python train.py --n_layer=14 --d_model=96 --n_head=3 --n_kv_head=3 --head_dim=32 --d_mlp=384 --vocab_size=8192 --activation="tanh_gelu" --norm="rmsnorm" --norm_place="pre" --norm_eps=1e-05 --positions="rope" --rope_base=10000.0 --rope_fraction=0.5 --qk_norm=true --attn_scale=0.177 --bias="none" --tie_embeddings=true --parallel_block=true --init="uniform" --init_std_qkv=0.05 --init_std_o=0.0 --init_std_up=0.05 --init_std_down=0.0 --optimizer="soap_variant" --lr=0.00906 --beta1=0.95 --beta2=0.95 --weight_decay=0.091 --lr_head=0.00638 --warmup_steps=148 --schedule="cos" --final_lr_fraction=0.1 --batch_tokens=32768 --seq_len=1024 --doc_mask=true --train_tokens=95400000 --steps=2912 --dataset="wikipedia_en"
Each number is 50 + 10 x the weight over its row's rms, rounded and kept within 0 to 99. Layers, rows and columns count from 0. The size before them is the row's rms in percent of the matrix's.

# up: layer 11 MLP up, 384x96, rms 0.144, rows 321-337, columns 0-95
# down: layer 11 MLP down (transposed), 384x96, rms 0.164, rows 321-336, columns 0-95
up321 093:41 42 43 45 61 62 62 62 54 50 55 33 49 62 45 57 48 70 52 45 59 68 32 43 50 48 62 52 45 41 45 47 57 61 50 43 50 32 64 50 48 42 66 51 58 64 52 44 48 46 25 83 59 58 70 46 61 44 34 59 36 43 58 50 42 31 49 62 34 46 50 59 49 72 41 53 59 43 56 43 45 46 55 57 57 60 47 45 47 60 48 45 63 48 47 59
down321 097:66 57 68 44 34 38 59 50 49 43 57 59 61 60 58 26 42 51 41 72 43 56 42 42 50 60 63 45 46 56 43 53 45 42 68 51 48 48 59 54 38 53 61 49 43 32 47 57 54 37 58 41 46 50 58 55 38 44 58 55 39 71 58 52 66 65 54 50 66 59 48 40 44 54 66 43 44 53 47 54 66 37 40 45 29 30 49 38 54 36 54 54 50 68 42 36
up322 097:29 46 54 31 47 27 51 41 56 43 47 49 45 64 31 52 50 57 54 50 42 57 44 47 65 49 54 57 50 64 62 48 34 35 35 45 59 43 58 57 38 57 47 58 53 49 59 47 39 46 64 58 58 60 31 51 45 39 52 44 51 45 42 40 58 60 43 34 40 26 55 42 48 56 37 40 46 55 52 57 38 51 61 39 57 49 46 42 52 27 47 21 69 51 45 61
down322 098:58 58 53 49 47 55 43 43 43 48 35 69 62 38 79 58 52 45 48 62 65 50 56 52 57 59 49 48 66 57 53 63 37 49 54 50 48 59 58 45 64 53 63 38 47 62 47 63 65 52 70 39 43 46 46 48 47 36 40 53 70 55 58 71 50 73 48 44 63 51 68 38 49 53 59 58 67 63 55 55 59 46 37 40 52 64 39 36 50 42 54 62 43 52 42 42
up323 088:40 44 43 68 58 68 41 66 56 52 57 45 63 47 43 34 52 51 42 42 60 67 40 49 73 38 52 39 47 60 54 48 54 51 37 31 45 51 46 51 44 49 53 44 63 71 46 48 35 36 53 69 41 50 71 57 55 60 50 53 52 47 57 54 56 73 64 43 61 64 48 51 49 38 48 53 56 67 33 53 43 35 60 40 54 55 49 44 50 56 48 59 34 65 36 58
down323 098:53 62 41 37 54 46 48 50 45 54 57 31 52 45 59 59 66 48 56 45 57 45 64 38 49 35 53 56 50 50 51 67 44 50 65 64 67 57 56 30 60 68 37 46 49 51 49 43 65 67 48 63 52 37 51 47 33 42 53 38 52 50 54 53 59 43 46 57 67 48 45 57 49 52 38 48 66 48 44 61 56 31 47 32 65 52 56 67 59 28 51 40 27 38 61 58
up324 097:30 39 56 52 49 49 34 47 40 52 56 49 49 42 40 36 56 57 56 59 48 63 44 46 47 52 44 49 43 41 71 50 29 49 44 64 62 40 73 46 43 42 50 59 67 60 38 43 38 45 48 29 51 61 64 41 26 44 58 69 33 44 63 48 51 51 58 45 56 41 61 73 51 47 61 42 59 44 54 43 52 31 42 54 49 57 43 49 58 57 56 38 62 50 47 63
down324 093:59 55 56 33 52 52 45 57 78 52 49 65 53 43 54 33 53 54 24 39 45 54 43 61 63 53 50 36 59 56 49 51 40 48 47 59 53 66 58 57 63 57 37 56 49 54 40 42 67 54 51 57 64 44 55 43 47 63 36 46 50 71 46 32 47 37 49 43 46 69 46 60 72 29 39 53 60 48 45 37 43 43 52 38 51 63 45 53 47 63 53 40 50 70 54 49
up325 089:53 58 44 42 52 53 53 41 49 55 53 61 50 74 56 68 52 37 44 42 49 45 77 23 53 61 48 48 45 60 46 39 60 69 50 37 36 55 50 60 47 55 47 60 33 47 46 59 50 66 58 54 43 56 40 43 34 47 50 51 43 49 57 55 53 31 47 71 58 39 55 62 65 39 49 41 51 57 39 71 26 63 58 54 43 35 54 44 62 44 46 48 43 54 48 47
down325 100:37 61 67 52 55 21 43 43 59 55 50 44 50 55 57 34 33 58 44 60 56 51 52 52 53 45 59 42 37 57 67 35 39 60 36 43 40 62 46 54 50 30 52 54 47 40 49 54 58 52 36 59 51 47 44 43 31 60 56 44 45 57 47 67 56 33 59 46 47 47 67 38 56 39 50 50 58 42 42 76 53 49 58 58 48 43 38 39 46 48 49 37 56 25 34 43
up326 104:40 53 32 69 43 59 36 36 49 55 46 53 53 45 83 63 73 60 49 39 45 49 44 45 65 47 54 49 62 26 50 43 53 46 55 35 63 53 52 61 45 68 47 57 38 48 65 35 50 65 53 51 35 56 49 50 46 37 52 50 40 61 35 59 56 55 55 48 44 50 54 51 56 41 37 42 34 55 60 56 44 42 39 38 67 41 46 48 55 61 62 42 39 45 54 41
down326 105:38 39 52 49 58 42 64 62 53 46 45 50 48 53 44 60 48 44 66 84 40 51 47 55 43 65 51 54 50 55 49 58 46 62 51 74 46 46 55 45 46 49 45 34 42 47 58 44 35 44 64 60 59 56 49 55 48 54 52 64 59 56 47 43 34 42 76 66 42 50 54 48 40 50 62 46 46 34 54 52 32 53 38 46 54 41 54 23 38 30 40 68 43 46 59 56
up327 098:60 57 49 26 45 52 74 57 48 48 41 62 36 29 33 45 49 48 62 55 52 58 56 39 29 43 47 47 46 34 29 40 44 54 49 52 51 58 54 40 61 65 31 39 49 50 52 44 58 56 45 56 40 54 48 37 41 51 26 58 61 53 52 41 64 60 49 55 60 38 44 38 47 50 39 65 50 59 44 44 57 44 32 66 61 35 42 48 53 41 42 54 56 46 38 63
down327 105:40 58 66 49 46 50 47 53 27 59 50 43 38 40 41 66 46 54 35 57 59 43 35 52 32 57 60 70 57 42 58 59 46 59 50 53 45 38 37 37 39 56 49 52 55 66 61 51 46 64 65 61 45 65 21 52 46 30 36 41 47 52 47 56 53 43 50 52 46 44 40 60 61 57 50 44 55 49 60 51 51 67 47 63 32 44 43 56 57 39 40 50 70 62 56 37
up328 101:51 48 45 37 48 48 51 34 40 61 48 56 44 39 42 48 45 67 45 66 64 50 54 35 71 47 51 49 58 62 48 58 53 34 49 63 62 59 57 41 48 34 61 36 42 60 63 33 66 55 69 46 39 57 40 57 45 60 50 46 47 61 43 70 61 54 63 47 45 59 49 59 46 26 60 53 45 44 51 47 44 44 37 39 69 69 67 54 38 50 43 45 45 61 45 63
down328 097:30 38 57 66 53 52 47 60 47 57 69 61 45 54 39 47 44 48 47 55 61 47 54 43 32 45 65 62 44 51 34 68 48 40 41 67 46 62 41 42 48 47 59 62 61 35 66 43 54 66 45 48 68 52 65 40 47 56 47 58 52 36 45 53 41 45 47 56 71 42 74 46 65 63 51 44 36 45 47 50 54 47 49 60 33 55 54 40 45 64 30 51 54 56 63 43
up329 093:38 46 23 47 53 57 56 45 57 52 45 60 55 37 23 61 62 36 49 36 56 65 48 55 45 47 53 31 67 64 62 33 56 46 53 55 41 54 58 51 51 41 49 47 52 33 49 42 53 63 35 50 59 57 79 42 50 51 45 48 60 67 45 58 69 46 58 61 54 62 48 39 38 48 39 48 43 45 45 42 48 45 56 49 56 70 54 52 63 36 53 42 65 56 48 60
down329 101:48 42 63 44 54 48 60 48 36 42 70 33 54 69 52 60 34 53 53 59 33 49 66 45 54 59 44 65 43 46 37 56 55 57 45 42 66 40 36 58 43 64 60 41 39 47 67 62 34 36 65 43 44 51 64 39 43 48 46 46 60 46 47 43 46 40 28 29 62 48 43 52 46 41 73 40 52 47 53 52 41 52 48 52 63 39 44 43 40 61 42 43 48 37 47 44
up330 092:57 59 72 70 49 51 59 60 59 39 55 42 47 62 56 66 41 41 42 49 43 68 51 57 52 60 44 54 66 44 45 52 47 52 58 47 50 55 53 75 47 27 63 63 63 31 38 44 52 42 70 66 55 51 59 40 47 44 52 45 48 51 44 40 61 49 50 37 58 40 29 51 53 55 55 53 52 51 67 51 67 44 47 59 35 56 41 61 55 52 51 70 62 68 50 59
down330 094:26 46 56 56 67 58 55 49 37 70 55 31 71 31 53 47 55 65 37 69 53 52 60 57 42 72 50 65 62 44 56 46 54 51 51 52 53 73 51 39 49 58 53 42 57 40 47 58 59 65 58 52 41 59 46 59 42 45 50 51 60 52 39 37 40 40 47 55 59 41 52 61 46 46 53 33 35 44 44 66 45 59 56 47 69 48 52 58 47 54 31 41 62 48 63 45
up331 105:33 36 47 48 47 41 56 67 45 48 41 48 54 72 40 34 22 58 58 44 29 60 36 52 67 53 38 47 51 41 44 59 40 43 60 45 52 51 43 51 39 50 49 55 51 47 49 37 42 41 43 68 48 44 50 51 39 62 53 53 56 49 40 67 56 72 44 40 51 45 61 61 31 58 39 38 47 52 48 35 38 38 66 68 50 62 44 57 53 61 52 42 60 61 53 54
down331 104:57 48 52 47 52 53 66 39 48 49 39 40 49 52 48 42 44 47 60 39 22 57 40 41 47 46 59 45 43 39 68 36 38 56 53 61 54 54 66 49 54 73 47 71 53 49 55 54 38 58 64 68 46 50 37 61 69 50 55 40 55 41 63 63 54 53 42 50 38 55 46 59 65 35 73 59 36 47 48 65 46 41 68 63 39 42 57 54 42 59 52 38 43 58 42 45
up332 103:51 54 52 30 60 63 46 50 45 62 37 30 43 53 41 42 36 36 31 45 47 37 53 47 51 53 48 44 57 84 55 41 50 62 48 48 57 48 52 56 43 42 65 38 51 42 64 56 57 69 36 32 66 52 47 61 48 64 33 52 31 55 50 50 50 55 39 41 49 49 49 50 36 45 46 39 42 37 61 67 44 48 63 71 56 42 50 43 53 45 55 60 60 44 48 48
down332 100:52 56 50 56 34 50 66 60 37 56 51 65 50 59 46 56 49 38 27 58 47 45 45 53 46 52 64 52 65 57 43 64 49 49 64 39 53 48 27 40 52 59 47 56 52 53 46 69 56 44 41 30 37 46 31 55 39 44 41 41 53 58 54 44 43 62 47 46 52 56 45 41 40 42 60 35 58 32 54 44 48 40 35 61 56 46 54 39 54 22 36 61 54 27 46 41
up333 108:53 53 56 74 52 41 39 45 65 60 56 34 61 49 42 58 41 73 49 59 37 64 52 51 52 48 50 40 44 44 60 51 51 49 60 39 54 50 67 58 57 46 52 45 40 41 63 26 56 44 50 54 61 40 53 62 43 58 50 39 52 53 49 51 56 78 58 50 57 54 41 48 47 36 39 26 66 57 59 66 59 49 50 41 46 58 49 60 42 50 21 47 38 49 63 52
down333 096:57 68 57 48 46 51 51 58 60 63 41 69 48 45 51 53 52 48 53 56 44 57 63 39 58 59 54 40 52 39 27 65 56 51 48 48 40 41 42 33 64 44 57 59 55 47 73 46 40 60 38 72 49 55 57 56 65 57 55 66 67 38 46 52 62 60 41 32 49 55 57 48 32 47 65 48 38 53 40 69 72 58 57 46 57 53 52 60 41 51 55 63 50 35 55 60
up334 100:64 68 45 56 65 66 53 36 68 64 40 62 51 37 69 44 50 58 37 56 54 28 45 48 59 50 54 77 62 42 43 34 54 63 61 45 38 39 50 55 46 47 47 53 53 55 51 54 42 58 44 53 56 36 71 41 60 56 45 74 47 50 37 53 40 38 62 46 58 62 55 52 52 40 58 58 43 45 55 61 42 51 56 51 57 55 51 41 45 41 49 27 53 60 48 38
down334 101:45 60 54 28 57 53 37 62 41 53 48 40 35 28 41 42 52 61 43 55 46 50 74 60 48 56 56 58 57 48 28 72 41 53 67 49 56 51 40 41 47 34 51 38 47 59 49 40 50 51 53 62 37 40 60 32 61 37 54 60 41 57 58 49 63 54 54 43 54 65 50 55 60 49 60 44 27 52 56 48 43 50 42 50 50 50 52 52 39 57 43 43 32 46 79 53
up335 096:53 56 65 47 50 39 31 39 59 34 77 68 37 54 30 44 34 36 61 51 44 59 43 49 68 50 65 56 57 55 45 59 60 43 35 49 52 28 48 60 49 46 39 38 55 44 62 48 44 54 56 40 55 71 77 52 53 47 46 46 58 42 42 55 59 53 68 44 42 66 50 49 48 57 58 59 49 41 61 59 50 47 56 46 52 53 37 51 49 32 46 68 55 51 53 51
down335 097:63 61 51 70 52 40 64 53 45 46 55 62 54 46 71 43 53 48 56 53 52 51 69 58 42 26 54 44 36 48 51 53 48 42 54 42 63 45 48 56 63 61 45 66 61 40 59 28 63 53 66 34 52 48 54 59 52 56 68 46 48 52 48 39 49 65 47 62 54 56 36 59 44 30 34 55 45 36 43 55 46 54 65 50 69 45 71 48 36 62 61 61 46 46 48 54
up336 100:52 71 45 68 59 59 43 39 61 47 36 45 52 44 53 29 39 50 53 50 54 50 51 42 52 59 57 47 54 68 60 42 40 43 50 50 66 61 60 54 52 55 41 46 56 30 54 58 66 57 41 39 51 58 43 36 46 63 36 66 48 52 58 67 26 41 43 24 56 47 65 62 51 45 59 70 48 37 34 41 39 44 57 53 58 54 55 44 40 53 63 56 56 46 37 51
down336 098:52 60 56 57 55 28 38 37 50 59 55 57 59 43 56 25 55 44 63 48 62 48 63 41 32 50 49 50 55 44 56 72 53 53 31 46 46 64 50 31 40 46 45 59 41 47 49 60 56 51 37 66 64 42 71 52 54 46 53 52 36 46 57 42 56 68 56 50 74 50 54 61 35 50 52 47 56 39 53 45 47 49 49 65 49 53 63 74 49 57 32 43 42 46 42 58
up337 093:57 37 59 52 63 43 61 50 55 43 59 59 49 55 44 67 50 38 51 68 57 54 47 37 62 48 49 40 50 68 68 46 42 53 53 46 72 41 64 47 60 65 48 42 57 21 63 44 49 41 46 46 38 39 67 64 40 42 49 50 29 46 31 35 55 48 36 38 68 48 61 40 52 40 45 52 65 43 50 58 44 43 41 57 36 59 45 51 60 39 39 47 53 48 54 57